python train.py --num_hidden_layers=20 --hidden_size=768 --num_attention_heads=12 --num_key_value_heads=12 --head_dim=64 --intermediate_size=1024 --vocab_size=8192 --hidden_act="swiglu" --norm="rmsnorm" --norm_place="pre" --norm_eps=1e-05 --positions="rope" --rope_theta=23500.0 --rope_fraction=1.0 --qk_norm=true --attn_scale=0.162 --bias="none" --tie_word_embeddings="early" --parallel_block=false --extras=["local attention windows", "gated attention", "a norm inside the MLP", "capped logits"] --init="uniform" --init_std_qkv=0.0149 --init_std_o=0.0 --init_std_up=0.0149 --init_std_down=0.0 --optimizer="muon_variant" --learning_rate=0.0169 --beta1=0.93 --weight_decay=0.0037 --lr_head=0.0158 --warmup_steps=0 --schedule="wsd" --decay_fraction=0.625 --decay_shape="linear" --final_lr_fraction=0.0 --batch_tokens=131072 --max_seq_len=384 --doc_mask=true --train_tokens=1084000000 --max_steps=8271 --dataset="wikipedia_en"
Each number is 128 + 24 x the weight over its row's rms, rounded and kept within 0 to 255. Layers, rows and columns count from 0. Numbers have three digits each. The size before them is the row's rms in percent of the matrix's.

# k: layer 4 attention key, 768x768, rms 0.152, rows 131-191, columns 64-127
# q: layer 4 attention query, 768x768, rms 0.154, rows 132-191, columns 64-127
# v: layer 4 attention value, 768x768, rms 0.16, rows 128-167, columns 64-127
# o: layer 4 attention output (transposed), 768x768, rms 0.158, rows 128-166, columns 64-127
k131 101:119090108141127164148125139144129078123091141140134146147115136110157135128116148146125105119120116116117113156111119106163149110064194139156151146163148134131168128125134121125132104114165128
q132 097:095095139130143091122142118140170081155124160121117106129162184121132106129100154111135136108118147130137112093135175118133129149109171157085131106121081133115105096108079132127116151130134114
k132 090:123088103146140116095064132087123167098119109128143120141094126160109133090125124114091111108183114135146139143126116159111132152149132114138150137134163059159115120134099153106104149130115142
q133 103:128095111178123120124161135117126149117116137158147108120127077181132122127104112113107110121158139105126124080122150127147111152119086160092142142128116098116113141131111093096123153102145150
k133 107:157159164131118153157131155149148128171103141111096140180131129092111164137131170184122140139148085161125121154086131115133103155106105114141086146096111132169145116132100121125118100108142159
q134 092:094141154132140124144155066154105167107095118141140147096119097179089091179146149185137150097152127111124138108144086107177100134113106110118150132122156152142116183146101152124097149126136179
k134 092:144109087090157103138108179133159120170083125129086057116147074127142112088120139102109100158107113161112127102135137135086127043048103090137110170140153118109168128142172128163123124148172155
q135 101:150169071101146130153116119139162090119144132102131139143132185188162157111136114089124142117135115139154112152128115090116121122134105111095135113130149144138129152117135100128110134098097100
k135 095:169125137111150131170146110113101194137138122113148107119105106147147149134126108130154146118123119145106123148108122157148150116104099124147101098091117139123150091148102122154135139098102159
q136 103:150150124146071156083131190153102152089125103103111118104155163122141126104115128128115132132156140083133113132105128151144130151122108103128118153121095149147090115113141151109126162157113163
k136 095:101132108085101132142121121096179123123110174153135104128144098144166133173146095112104146134098124089124135115093122133136186148104162130123116117109131112117121104136137141140150073140181152
q137 101:143118096149124088150142143136157124123097058117129139137129137134087126105129173142130118107109143120153110153157107164114108144132140128091097108139150156127128100107130142156115103122144145
k137 094:119069137122111167137181156086132128117112153076138105164129106166106139163149089138168141156123100092127116126097134136154115114122170100155105113096101117131075132131114147102142136128144126
q138 097:116109152159091143128119139108156129132145107096115122129116134104095098114083081127083142134143143103120144132098182105155120126154168161132136130148114116117160097128127163151169102128161137
k138 096:174101129097137145119131139139087129139100151120114135134151121160133118147133121107151155167143091159149133093124125141133146079094134117114111124102108160085119113164133112141114109089144117
q139 102:117110080130151118093138184118134118115174115075127100115136115144100139148159106152191104135130187144127158096105131154064127076152110145155150133126101091161116125122072145120127109146131079
k139 100:134129110130188128116116192130109165168093107162120136117114107104131103136123163146108123094121125151089151085130100098158136132125150127133124107104153123125162121136137157143112126162130132
q140 099:117109147050121117153094156114124118164148136167226108122136152103148160172132122136082107121143090175129110159111118118141152140106125066144122118128132147123133140128125110088140145127103142
k140 100:117176134110118113161135133143108126094125136138142108129101124096110124146136098084143141114151141100131115122136109068148076153153135102122178122120135113170119142143113057113097132141113169
q141 094:098110159134136133182169094137151129147085097121127161104173137180157119149133121087131113120120168109117155131126162123129117140127100138128097155145128050149133125139118119116105135109156164
k141 099:125188130175110118107129144152123110095105124115145100105145165138157174122142148157117085127164100102124114160103155133153128142138118122193138113118133108167128113140133129127148124139135147
q142 102:095164144150118097099142072104114084087134120093142157125099108179121144129157149121133138162143114121168146135104120145152123135121147143067130161106145185126160107144076138128110104129159078
k142 103:172103134125128100072136143133136128147138120128152167128115109092096110075146152134130140110129118108151213133106151145082134069089126122069108175153124106123117125124086127130111157098142101
q143 099:140082163133143132092122171115121100069118098141159116156138124140157138121109130163140111099140130118093179112112142152109181149112131169112162117120144104157135100087099121103125141124132091
k143 100:136143124142172129128177117118102129152105128114107186128152157111120116068139101132109091110140116094142123147121123110127112154116153109140131097156144122177119093183138143134109137145139122
q144 099:134093102162164124108122158092114173127164111117120144132113122159079130149101137109118152117120140144150152125157133153160140089119142144145104124111130143126147132118153143117117127122118165
k144 098:152124126137127114136129101145166162119127119108123108111135099119175085106133132121130122118082137136131129130133111144115131113160110092140178129129119089143133123132117112135149128115113116
q145 106:120095170088087125149107184129105138117141141116106082113150129124124118102113140135096116138128147151193071128156111131107129089150124087181099080129109089112090140118119151113139131130126137
k145 103:118117156132142106159098155103105110111129167169151095145118176143194149114130091141130080099145103133123113136115104097132133139121135132139152133089106118104126128141121108128148150155085114
q146 102:072135143121099136163089138138124145149158118141119106115117084149140118159146138127104182143167096138123111138143147152121095183115104168112124125139159155055152135156107112108123115131121143
k146 101:120116104132137146133101106131126125136161082153117127147096156175154124109139088136122133164121141125076085171126104109106125125138111105098116152161100179106136164137167146124154148101111119
q147 097:091114127155121151133131168129130156095136105118158138088111115128103143114162122142125165129121093146115127137141158170180134114112139129116100148142087159131106140142115117088169085118131166
k147 100:147122152119130137118105117145132096146111120152124103154135185147098143110146157128141117145129156072120098128097128108145107103165106160114144121130158073153155126126116088143157134144099111
q148 106:125117108168154112148122124097170137131126157138120170108137079130150148157109107119157130144130169083115163139143144137113127125151133089181119093156134095106111120125138173149118109096109120
k148 108:137177130132183141099159140136173136139169094173112130082124118160108110146135155147137128132135140083142129141109114121098108114099128122095118117115133179166185143116092132138169139111133155
q149 104:088148091147136151131123156117135121112113167103099126130109112120116126118124104106156115165156107124093173130144136136120116092138110141104175177095116150140145099110146132101117099140152120
k149 105:132134125085103163149149109121140158167103138132142122129124058116117121154086139123142116122148133126120154121121137116119141091103100123060139164116119097142166155127092176132130105125117123
q150 102:151137123121098125148138133162128129153137173123068163136147160100109115150112110124142134127154157127182152178144128098112142090102138112109176119089141144151151150130122113152127101090074065
k150 099:185124142093112133170135147093148148130117133129111167148127107100144135170104125110132131120126142101143145134122102163110071101131120120120099124148112099135131144113125142174132138106104125
q151 106:148145186131148147110095111148125106115129160108130134115104096100074103146197127119127102157123135118134158134139098115165125089158148108110122122112110117155146117126122156141096117114117101
k151 104:154200134134126120120117140188161117115119126110113145132153159115123117169095126143149089134116118132130126130155131114149106098100124140144142080109154141104138146161131134143130113136127094
q152 102:078135143152116096127130135114103137137119109152128144109140082140137074170087125108079158092141157164103098144118132154123126088089129124157113147118120181155105104138098084096123177167143154
k152 101:161093146149129114166109088150106122117144091152151153140104107081146135149130170153100113096112110139146148091157170129123121093112120137117107134142187092151128122120152143156091142145154140
q153 103:112156095119170097114163127108130137121097175107120172142114144131150126110119107162118095142088167099149154160103175134148122124155163138121136135145108158109087098107118168095159142168170157
k153 100:128136132153127108106130119126144116146153095129155149125120121171135160142158089086128144118167102140153124107099168116104142167176145108082156129139163127092081122157156087168132155108135106
q154 097:125178124096121121126153162069132128160104138133160154127128129092111155206141155146146114109136124117147121166106124113113115132126123133124157087150139089166168197094073125126141172148155152
k154 097:148132155108139154143147140097101144143093127124109149087082155104117083088191159088112138104120134098132096138100167107110135172130123085116108121109125188130070089115082126132110120115129142
q155 102:124155106142130102127148111158146109129098124100106083151127151176126140146165104127121137153130081148141143143106128114102167144144125155102122164167140139160167158093122104092094094144151100
k155 100:125120134117062108135109104119131078155193104162086127152156125156108104109131129121101155113142135109132112113127144096107068139116133095121164132108134108112113135092143182154101118153140134
q156 100:165147116082125161089164143095118110190159141120126088140144096138142122178119073115136139156130134147158115124171105120155109135143118123119105131073138127131124109094091103082113157143113136
k156 101:104129142130127134088145111115126148164108161093113114120114107154094084110134146111183122147136128096167168102107142138153139100105085116167177103144098137099107166147136086193105155146142083
q157 096:165103160095130142153124154146123139124104166149095126157109096163140146108165156128138131111108125102128126135157124137113157144123132137120144121173155141146176151103081152125154127142164159
k157 097:125135099129144123126138133115128164103145095114128132115099136088130086136148103137094131114134136154077119106168126081104108143133122149130150167077130106085108097153085113147102127072132097
q158 104:132148158146130122123109119114133092125103133155139119102099097042088161111094120118131112112121125121093148152113101147121110129141162090113128151113108140143116150115168163096127153133123158
k158 106:136159111148163133142124134144154148107114146127119109113109101096108117115125134114105131150138139114100117152156133107128165160169120107162146124096127139107117140188114145125152123166123112
q159 105:102101098140137130180102104147108129112162136150113163159123151091157152171161164110109140095133153091155122104121137083130147171114101116127139110130148094160133190150137144092107171104114192
k159 102:141098132092124118102147135120138187088153132108120150159095150113128099109110148117095174117092130140105132159183156168096137141133129119130148109148109088142117122105150117137083089113115112
q160 101:122122130127148160086079156160111139120120081146142063111126127096160144095191160127079072118127174106151123152112148116133119113124104095123160137150121121152120153115123125129133098124073131
k160 100:108121099082117143147135108132119162126139135097134141136120137103120104107151136142120154147110153122135157062143145107119135143165154179120076126110150135092128134135119080160082125117142183
q161 105:183124116069122098136099174087095144096140114169157131138105128142104121155096116154134121136110128098113084131133108113148166115146148111144150117112138178152123125129156139111135134156164150
k161 101:118098156118167146160156134154120110100165134100116099157129107104129125094145119133139108174050138154116160146130140168147119132088126119099102115111160135083116131154158107128179127111122106
q162 105:105120092136112146143099140123113115147097114113121128136125165114123127136137089146163159159140125113143143148108101118150142130090161079139137115155097142105108123115116175170116122136103129
k162 106:147124135141095140130139087132130071144122131149136137107158089107135161142081103131138126145129123152142098150154170094074095124123101138110169148159160153159103147196127111141124146141121129
q163 102:196145122116125121070090150167156137126087136155121104101140122122070147118148142180166175113138137094141097103132075138105083159128097127135137134119097153120135139149112114167113140111133125
k163 103:117140109129117075110151109125145114119157150101158137126102109114131117128131125154134111105127089097100163136126100133137146088109118131112102109101159107119181141108111131163135158125144148
q164 097:194105180133155138137129162112115094108145161133133120140098105167153139145185143117111108070127125102108127107085112154129146145146109117139122102117118136097167093114150120161133138118134122
k164 095:138131116182116112150153148152130132085159122094116113116159144145112129096136126095156138161152133074102105144131103173177160135105121146102183134141147099117120164129116156095156126115084091
q165 104:151144125115152143121172111146127132140144121140125111119101182126128132136101127138096128163112108104089164093121117136081155120105122094116107141172109142111156104145130128086085117093129095
k165 102:143125102082125101106119123144140112147106123175074141132102125129159087106124124112154120141110133136081132164102180129148153134092094125101120120145139128102082117140080094143142097122156148
q166 106:150142143118123102077061117081142125137115096094142137130138133158156109140115177121165116107130125132163159159063113110097142095087114129092129108167108094139144118146089088152126132121158142
k166 101:108140143073165090109168119108137122096124131140144141119128116113102126160120113112107103118138071137156112117115112084143162136119129134142113121130132129140183162156131118117088099142130093
q167 111:177158142101112108147126098154153141124141135106135156124143154162154134109137127166136155128118124135112114125161118102080126140120147117130144178159122164106143142112147119124085097130150109
k167 108:091143123121140162183178151113145131102128130142151107121107096137131140101107121120181180141155130104107165125094116115132102140118154147136102121120145116130127138132129152154116113150114088
q168 107:121133096112105085110123100152164137118098112104120124103139099153125112120161110161158162155138145202139176081134171124166169118111163110146134151183139144147093128123114139144145108152157135
k168 110:093106118119156145164120122117166153133154172122133118141097160105166157166122070132144153098135140109127115106080087145112084128136126142141125078111093143133122131132136145119119134149143187
q169 107:103181101167111170122129144111117150126139113152118145162122134154114142144134129100111116141165122175108116128111106158118104139131128167138102121168101136124113171139138125136123113126108110
k169 100:111103103141121103092087068122110119089098112135102080155123113098109130125095127122155096116123117100147137103168152092166108154146129133126132113135207085118162149121148145123112118108136167
q170 103:095104157133113117122121122147155124164134140088097103124135132143136108092179095145152131151134124149135148162169171140111095142130121093115132185138132167120112146092132121116173145150090053
k170 105:101135092101186165114129097128140109156082095180137137104158146150140189117158079093167147144147128162155161170109121136128129119131161123140162133142148121171123148136134127112139124086144104
q171 100:139120178145137157129141118146095148138138135135169094126133121119102153140141112124135149125152125162171097098124108112139141140094131174142074112144159100116108169140141125098133098127067144
k171 101:111132165100094148117138091110097078115126100169119141112126138127118104147138132125105128116156128134137143129166126083147102107121162120129127154145121125134122135076206151127132094159087097
q172 101:149149168110135167084089156110179095128118115170100106133104121121084125119122122148139126142193118139113129118150129134119120113160143115127122137103119141120147099126139145127142118107092107
k172 101:135130102096170146160173128143136101149125158110133067115077158092146094152120158110109172168099120118099141136120137164114118129161196104090139104169114125083135135103128125142113119116161128
q173 108:136132135129137166095121155126130117152135124162135120144093088110108079131115117138121124126108117148136145118118139132134154147108149086144149089120113151102108117129077145143163117092109174
k173 103:122066142159125103132112109126167121111117132127143137109135100142129124141176162094102135148130148064139130138140139137042124118124123137102122181139151121137111146136159125110154121166139081
q174 104:129147111174121107110107110127085124091090042095118134111131136156137101121146109148172091082180105146132148108122168121141126122133108150116101147135095124131145139146129099103087127142096171
k174 102:114140121139095096118169095145122161170141112148152116148178105111100150113159141186141191119145156085103111105114110109164113098142089122178100097128100154106128159143118127162145105159120112
q175 102:118130132178127107107111150125126104106119135134177147144119146107139147072124102138115104168141151093144075123088102151113123125103118148147117133126163133101082095171116130099109169140131119
k175 102:164178085155137131131126093115104115167121191144143162150113135108101135160070097135122142127123110136110175165103161157143114116137142106088131103150148099116113149144114138165145049127136144
q176 106:107157123130130159133132144097124147148120132102115117118099174106142113115130094152083142124117137151143113162172128165131159115124144112103084125113135122138118149092137112111129155150112115
k176 107:121110153148164101127082124104121094045120115126124120083131116176147155130127092117133121140133117187117102072151157108120120148140165087110172129169111124139176108098134101188162125122122147
q177 103:114156136076094112168152161133129149140139119139108129116152139131147141147123096147138139126106119163177151114124134105130125181166142147077149108109127122121129155166119154101127131100144180
k177 102:135111125139112154117171079099090125132189136109105179120112102127129143145102149077141095124190108066103152084119154154066108110108130153129119140133145132135139121117170087122135151154100127
q178 106:110156155126121144118149138147145119110136154169129112086077117132177144151095142131096106137114158144113109111112137114103114103121119125107110106170105108144139143097105126142155130135140141
k178 107:154138126133104117081159080141172129115133107145126114149137108104090109129131143116106133117115116141142105119130150090146125131121131088152132139101126143121144155144141162116103118124140125
q179 103:139138111163154103094175175130103115106093136122089141135134135147148164110162146167085126132128162112186142141106169093176136077147131158091102119087113130105099153130114135144169155114078128
k179 105:132138160130125137158109086090151108103110098117099134138177130157135156149121121128130157150125148125107150139125115117126119149124105122142107112137108129101126118085136149097119151113139131
q180 097:119124153126159147105104167118122100156129123119151155126116168166146106144177125135153127118136099099144092137111076139156139158113113153156120119107135187103123155156133146169132116109113142
k180 100:102137120130146131144152091124147142084104137125125126139106185116135117178089103149086120112119140132127190128109126075107134167125162091115183117139087106115127151101181091142117105126126083
q181 102:135140184170099102119132129117138102161106112120141113122116124106137070132143135095136144118108107108135122158127131162125117092142095141087156117162130080159116129150101178094155119126120119
k181 106:127164108104132109107157113127105145102149106168098119152082104086113110122133099160152124153136163116146112116126158119114106133153130130138099140125087118133157111135134109153121134139122171
q182 105:134136093157126153112155126135141128150124140156138145136089160126110060118150138158113132119156103129142107138076101140127140129146189121122129108074142087152157129104121135117146126147101130
k182 104:120116093113181116142138144179134119139173107126111131111199161138140141129096123097127103107121124151120105113135174096119138105129121147153084180156120149137101118111149168129101151147171143
q183 102:128114128138172138125147143110182146116175125120100132120078140122127065132105163120118120113113181160142139185149112135127149121138141130111167151150134151142098145113124123088127091153097137
k183 103:103137084156164136124087167119140074063122090167131145178131123146130110117102117146129129130159127110146139105133108104118138137109133127128105113144100138145138141114129116137181127114160168
q184 106:096154139169101073112167143165150155175133129104100142136136132092100127125125074101097148132136105107138142156129155125157123132086140091154084101119129102086147153143142105113125160129133138
k184 102:099121117128127112127091129105127153110129092167157099122130132123158123095131112081100138137100093167112105127153148114133167129141150126100140144116117105094084130128154126188141111102159136
q185 100:118102130078118179140152143137107099121088105115112125098125113143091085143128084124143161130102132119118139148108095144115156139124122113116097117147122133142176166098145161084101121139179148
k185 102:114117135114157114096103097151088139110110104140063138137115112093160156105102156176066127125138136089127092091104148112129136092128091163136117104115153114114102129183114134158089154115132101
q186 100:140114066157110189170132131105179110134148119095094153138130166157103142146138125107177081185109157133172117080117123109119137158157113111117098120137142125092137107125128136155118162119158125
k186 103:122145113150180093104166125183149141091137092112161123128130139135111139119178119131093162140140131117146116142131145132137152136114198141102138114132102104124123126120159160117156150184126148
q187 105:125114105137135138169116114155133086140116158144147151129125135108148136114168133160161173119106078100167118156136132129139144103109142154130109131105108150138137146156102131108141120075157109
k187 103:177084175149125154130120189090137127115125112134136123141137162162134147121133112095128146133092136173151112162116153145099139108145155114129126140171138169121116107166121151109140164162118140
q188 100:091110107143134150125126140123115177188158115113121102122138157103099098121139146122150125132115173131111136141157157114066111105132081129110092127141139110164130158166165136118092115161107110
k188 103:136156131138112129096097105134158129134128089175146152119101088208126125148119107135087134093153131079160139119107143092146141143110129131119094116112064143116111123073128140173131149043134138
q189 102:137109122084129128112065155141111121128144133142102126093142106116101090092123177152142120126107139125082180134123081143147076166131115162139127129130092131137140131158129097134130061096142111
k189 101:129153176145106151128162150113112137136111115140152122161126116082099131107110107099130125125136122085089147151121122110135147138138133175129089103106142163119142125110144130085134151154151143
q190 099:116095125115118077138175110112127096141097094123119113125115122184087113139164132142151125114127076136104131140095139104119101148118117178118122137154132129133095124135132103173143132106142150
k190 094:124048101162127108108083162138127101127125119125104111142171147147149124110119101153119091134128100116162102094129120154153156138114105131122129114158111157162134143127108156113109115211159141
q191 100:155098137117132087124083129149126137095152139137097110141123126124093140126151148140142151131161135118119126151122110099124123119133122125116169186147110128048140132126132153138078112095181090
k191 101:182120124149164126134154134119149147101131125162115128140141115148098108097131112143129128113101120132121155138126069120145120099116131105135119118100115090169144111136129138133078163145130117
v128 109:098146124113148136120128146157133171177094098118196102122133129150129124153137160163137089093121090156102107104110135117072127106150137126136127094161137112097086131139106116110150166188115100
o128 110:100130125074123098123179125118095109120133117122141098131118120140148160114151092107188112159143125158116132141099086116125154093128158111138138080147172118097121113090119098083131152154161086
v129 116:087137100106116132125078169140109113137174088124169095164119169109151120095100133134100173144121073152122169115133138105127101125120137119098169099120090077149158110149136140122115093143179112
o129 115:152116134100137144121109158127141121143118145203114122157117150155132147118087159099071127149137070132131136134130210098135153156156144098120121144133167111138125133114115145121140148128092153
v130 111:140124165108136125102149101108145085119147117110136108157130152174114099163126156115146141144098122151114085093125122153170106121114114113107128161097094133136142138148089109142112140145132134
o130 110:131101143138148126119163125115115120105134114133097144152158149128090141107130142152136158110096147127133108109095095122110105132088115070183091145128130105143121113103137147138116091122124124
v131 107:130149096110110141163101104166095164122098132146132106111140155131122101106126138171097149134111174167100157129134125144092107124074104110106112120140137140159113109160143120148132146148130136
o131 107:094135094111099136160167084149140112110157109126119138112122175131142145086130125138138141093090172159138120129126089148076111113116113151141138151108170179090180092159114112124155125143146177
v132 113:117184122128164156116159108118163076159135113125127095115119139140091112184159116111129152160154095180124142117099134124118141087127117132129166131151164098159085111134134135116096170137115117
o132 114:173148106120133183129156144164131110120135129156131112114115112106108098166108142125138122129162122148109141110142140153183112098125093118114136143139126101079108118184137126149173115097090123
v133 112:146125115138120113145106141106150114070124105160163151099114111123125084162141142116127092114164143112184133110098146160139154132158118126103121123118101116150154132115127076123123104132117129
o133 112:126101133138111123161127120069130162094099135112163138114118153148152134116121130123118097109114115121117108136129138155163165147111126129150144125163130127141123153127133117098140142118162137
v134 107:149103066111136128125095124121137161147119130144153121115108118161136111102100135112154164167146123097111132151103168164109113064120140140112149154135141128105101140137141157098139159133150117
o134 108:154132140126161143127152096121135148098129143089124122115105121151136136128175127151155118129153107095159130132090130098169122115069118143123156117155123172147093121145089169147106141137155095
v135 107:144107066129163100160106151104132082119123102152175151129161093111176131118098098119116120132131149102119110130112132115113135084092129149152104106132135126110142148144140150156155107115139097
o135 105:149142088157127118150133153091062119169118127114143126136127131147151140113131143180132149131113155121140139114138159135160143111161096147128119107099125131119109096141126161137141121143154131
v136 111:112107089127135145190120121160122065138086107118144145126139163173141070145140132149145157120111106102166150128129139114161119134142133144114097109138133129105156092110095128123161103149120136
o136 112:147131131157118103133095134155111145112113150121133102096100113087135111152152060175128126120163123157145108111143113096114123155110128178117127153176109128153119130139117093137143121133119090
v137 109:143111125133132079138140120122111126172142146093075130111144097149124114111147144122131092119133156105153112111125139158118143121119140128124071134132135144135088127137153106049124152085206118
o137 108:107140132137133119121151096124130136113154133106135113126093099120118106158169149095042077141172140119143119144104142134168144115128138132137150118168119128139131148134153094139156149148110121
v138 113:104120108136097141110156096073162068135143149068143148115135128125123122138157127164104126157139132107123107152085165087100182133158112097161126126119110151115154127141147101134140109147124134
o138 109:117132118080149123127098121114130169143133152084122112088115108150124107124099140143132137122109124132139128083086092120105123091115126077163083153132120175095096126123136190126128138103130107
v139 109:163133111115135078076122142117111124129153128165118094105112111120143087125141167136126134112117141134121113123097078135102124158132076149138111146100116111133108102107120110157138118158102122
o139 109:137113177131180150127099132096172090149135169125108085126078179153111137137131126166170123116111123084119108117122079163121155133100102135108147073122089081138129124097139122119159096154103128
v140 107:113099140149151188110120087106122158119089158133147105134124147157106149133082155093105094101110101110096120135135146125139101110181100113114120141137095135109125145107191097107137113140105163
o140 107:135087115058122105118128154128077138128116145134143118135171152147114168145130171151135173130103131129138127193117103147136127103162108103125153115102176120162162124115127132100133138121121093
v141 107:127081148146164114134137122043127129108113151146133115111128163081113107121120130096124081148135112175109162064124109145161139116105132099105120149114133098139112114084172078149095099135087140
o141 108:141116146140120160128124152111125122115133107098117101129153117158094125159117133168134101138127142106175110129129155120133134145156132106042175189127120148090132085118090134141146109130125073
v142 113:110105153156173142151075119117136100100123121160147138131159173146121159098129128168120144127126100118146157131116090123168118157146165147120148095171136160157182129116147170125140133116154170
o142 112:110147118136131099118133150142095132129164089185155094154160138113150163133093185176126145112148159104112127125154142086159143133130152205148142088126139143135116107147163137110132104131110084
v143 110:087130126115119127156133112098156154134092090138113100155162103101077144136153152129160181125101089140125150077148094067142115154117109132119075163183149094138162137105144118111127126117093127
o143 108:123096123097106146149129100111143116133119122164144118126133148091078168117076091139115095113152107119197117145163140143143125152151144150137110137087132105114128123154151120129134153098094158
v144 113:111138151159134115133144125123139129131158136095103133099126133139158102133165149111142130135132131116140111112088132097168133120136144134090128102116122099123137140168127115078106164100102124
o144 113:094140070137078130140125174139150112136154161144152166144122105135140099139140167156136117108159102136098108101117175122127106135141170108100122118102182126147120154160139108137110156191135135
v145 107:164123124134098147108085149137129138128131171153132086155105129136140099137124095127156120144132132100116130130115107114131162081126113055139119150143124184067147119133101158152072099131190142
o145 106:136115113156130133102103126077113132116092132132151100160085177134131111112135161143154145128138144144149113075097155099084105134107146110140173135136152155140106156139120125155133125080125145
v146 112:096168125138185124108120130134138152090118151148097132086115122120149161159122151162074115125118094161152092125135095146087170104142112120148092126143165138149109102112113129153139141112140149
o146 110:132132114141134122127121173150120150090133113127174160156168122137140143121157160164116148104114121112134119158122132149108132160143113145143071104112132163119155172148147131122110145131106117
v147 110:142157141156153106134129114151116099113097099120098109095088124141122110112149119140158136132125100134144105110126128137116099137141132183139146169141098169133133150103156117128138090121119092
o147 110:137141110132159140132156117152142106108162122172125102126135120143123158125152158141152111120143149133142169126085131177143117129095113170115132143152118131087128139149146171080147115095139119
v148 108:131132092144122080118150115164115161153130118097088152098122153118120099126135159137119163136128158147118142089144122120156161159108178154104099128146133152125125101070076145160168089098074115
o148 109:077091116141104128104132112138131137160125108135134153140121121121077079128096158155126120162106145171097151131135127113118164128112121115089110102110110112173142146116088107094148085108111121
v149 108:117136152148105163146115131110126149109118120125128131166102123102099119081158127123122111138126124133120123121104076098155148110102136144145108141110119190145111110117071075166117109120099107
o149 108:182122141145122128154168092117059087114158102124093137157182136154110134135176125131138102127124103145113127124135135138157160101075112118146118129111138144108143134148130120187093185109099117
v150 110:117118108111115116134106132133119097092132121094143158155098120119118159163142106113092188118148169151150173157134157148157069090100139118101140169149145149130136137083126125101141141094120114
o150 106:123141107099105132137127131121127129117114133096147157121095159146087132095167159131152203099140134103165149091131175150125113080159132105149138145138149124144118175139146128141137131130151137
v151 108:082115159135147152131071137108105124148122118132137102127167098142084157124123141079142148123138175147192137129122144148109113110113107101133168120091171117146121115132080158158075151103140130
o151 107:153143151149130128142131138117094143133129107143170165088144136154165162111134111137170117145147183132111148128145151120153118132147089129112173147128154082110129155147127099125167131096155134
v152 105:119139149142101133123116105104142119120139143110135146149156155115097119187107116101100151112145110138131114138088111094120130187109146117142125116155113088105160094149081145135107083112143153
o152 105:055131135140102106169130131130114121182099092123114123089080119136142120148124122086160125117128115129128130120125116160066139160158140149125125087101130137163118141201090142109130126108115102
v153 109:160101105083145148133131135084127162148165100143101115123130117141095117149104119129094153146116146106138153161092161157112143078122135164125180114053100110119108119132110152131130123059129136
o153 111:107171121187104092179131133140145131102141137096144081144137153107109129137125107157128140138133114148171134139138143143125141106125106110138112197101151124129113141121163151134173071091180141
v154 108:142167141119141097100075139111101147087115135123076131136111121079125148171166088140115164125116171154112117146130129152144075123131129134135142138131115130108126121097132116138139167125139138
o154 108:148145131114112099105119150129165120112137136104125109132124172138125104143095173060091140163115130129130107144085148134135145112153119171144133116136114165148131151123110148152105148130117110
v155 107:148100120093125107127121128117111154160124141126129155156162127103107137150133104131103157115118129116129154065122157125095140119095120102140104125186150137102127097149135163123132096155141177
o155 106:129108155122108132116105136115124163129118090137153095131144122167139101139173096182128125128137129114113153121142151110150129088163137129124102093112113186135132138145134143129105108138169115
v156 108:110160135152124130097093109124094157146110124151158108127164154109116155122146136112080170111119111122116174149134110128104142146169171112144116153096100137159122126181133179157155099132101125
o156 107:150120138129113133163086127110106131165173129155145144092114109134111160136134117152143096104121108145112127157123132126128103091148074147121119113114154108147117105122140155066107125167097121
v157 115:133116092092118145112157130118130175129144116136131132120141073156153148121121138133135093118158117134128097173141153095096121100118153104104124137163137118155148182128148115135141125109115155
o157 115:137113077190097104147112156119126140127143157178145136139123110143116127113146126113129073112130135127148136143158136129125150113100128135162148132115128171135103118100151102119148172135161170
v158 109:118131103140089113190096121134099146147120133162115139133153122108125120131098123156135111126118111142133113159116137154136137096129141119119141123130157157099143155141148104089128123154143158
o158 110:138143128142193098156118145135147130147108118134133133141069168148107121139113149151117165087129103087133128125111142131128192081122121078103144148115119117111175147152162163128114120119146122
v159 106:105139125161131099129120131127133112158126135101112156103150065099163136077148110095140141145123119076112110137153117102141135124124148139156155137108145124060104096084135090112111158105148134
o159 105:103140146173077126128109108105143165182083110116179140157111145135122123128148146115153101151151107131135125159126142127113162149145103162129169104158109151087136139121150137161120115108091103
v160 109:102157117092114088101126084148129140082099123103175122121132136158071134105103134141154099130126130138141132112137178098136149125139131117148098146114140136172067117104114149132120139121111155
o160 107:133161120112111130152108138133130139087122149165124127146138097151119127143097119129194153158108139120137143156123154126155169142133113106156115136138118105086088142124133090103114167093145139
v161 105:116124106159164117086142109082136169114133152109109099103166120107112176116112139115104152107093095125147153170122134101135095119115090103134138155139113142140088106092160175165140122100112153
o161 105:126111118123081188098118119156135109146105107156118092135135157156110108126100116111131126117156087140105105156092134118113121117141103135157147153145090102141121117131112131168155110154149150
v162 109:157106139139149115111125146141102200082139096143125125129137103158130141160153162149103120112112125148123136121103090122137141168073089105138121148135170145179119155107108131121141144090138162
o162 110:109153115156139080188110095122094142101156130106112179153104153165139150120126120128063112169141124137136132079107095147120123129129149110150155161102139140171144178143119119144115134069127125
v163 107:127200112136153153090124163129104166144167179165125126154136115150136111158117145142095075146097123118150099142129139164138138145144153144154120090114129092102139111165135188112129164127122133
o163 107:128155082127182138065123114121168135111149149126166107133143113129144116130111145121115099154124118104135147131141108133134132141129138135148126138135122105112128090134139124159169167180143103
v164 107:117132134143133123127111132185123103118145118150112098166134101133154144119165114122121168173103102126138136149121111127127120121108067116151108109150140072116126112105131099128139112137145080
o164 109:093133146134138137124125153087096122197123123153110133075138136105177135166159144085117148134120107134153106140105132124160110155157108091145152107162137121167118160139115115129173130057132138
v165 108:102114086103155182139104141171174107134117100160129142136125148141140114126127122131097186112097123122145161115095145131123152150136089121094145131131106133127115109136131122113115137117179150
o165 108:132104093103069141061137139128135094104106164121117136088098118122111158128110125111139098104175104079105113083069152131115111167101124124124138150160095144099164150145111117086118105139190113
v166 112:141165138140138132117142160073113107103088110127107093128091076151131098112102090132182143127134091135142090119133140135148144111100154196161148104176145106146097149110109115114132129142125151
o166 111:118127128143122150133175140125144112128111161123132111140131120148139117137147145178154142151146138134107090179138122138169162145162103127112113130113146112126108173122070154147075167114109119
v167 106:105112135171094139130146117184125105114126153173117140124151112129082129062131136121085136125148132121081156137158093095103123152151094144159113099124119125165124136144132150112124114131161108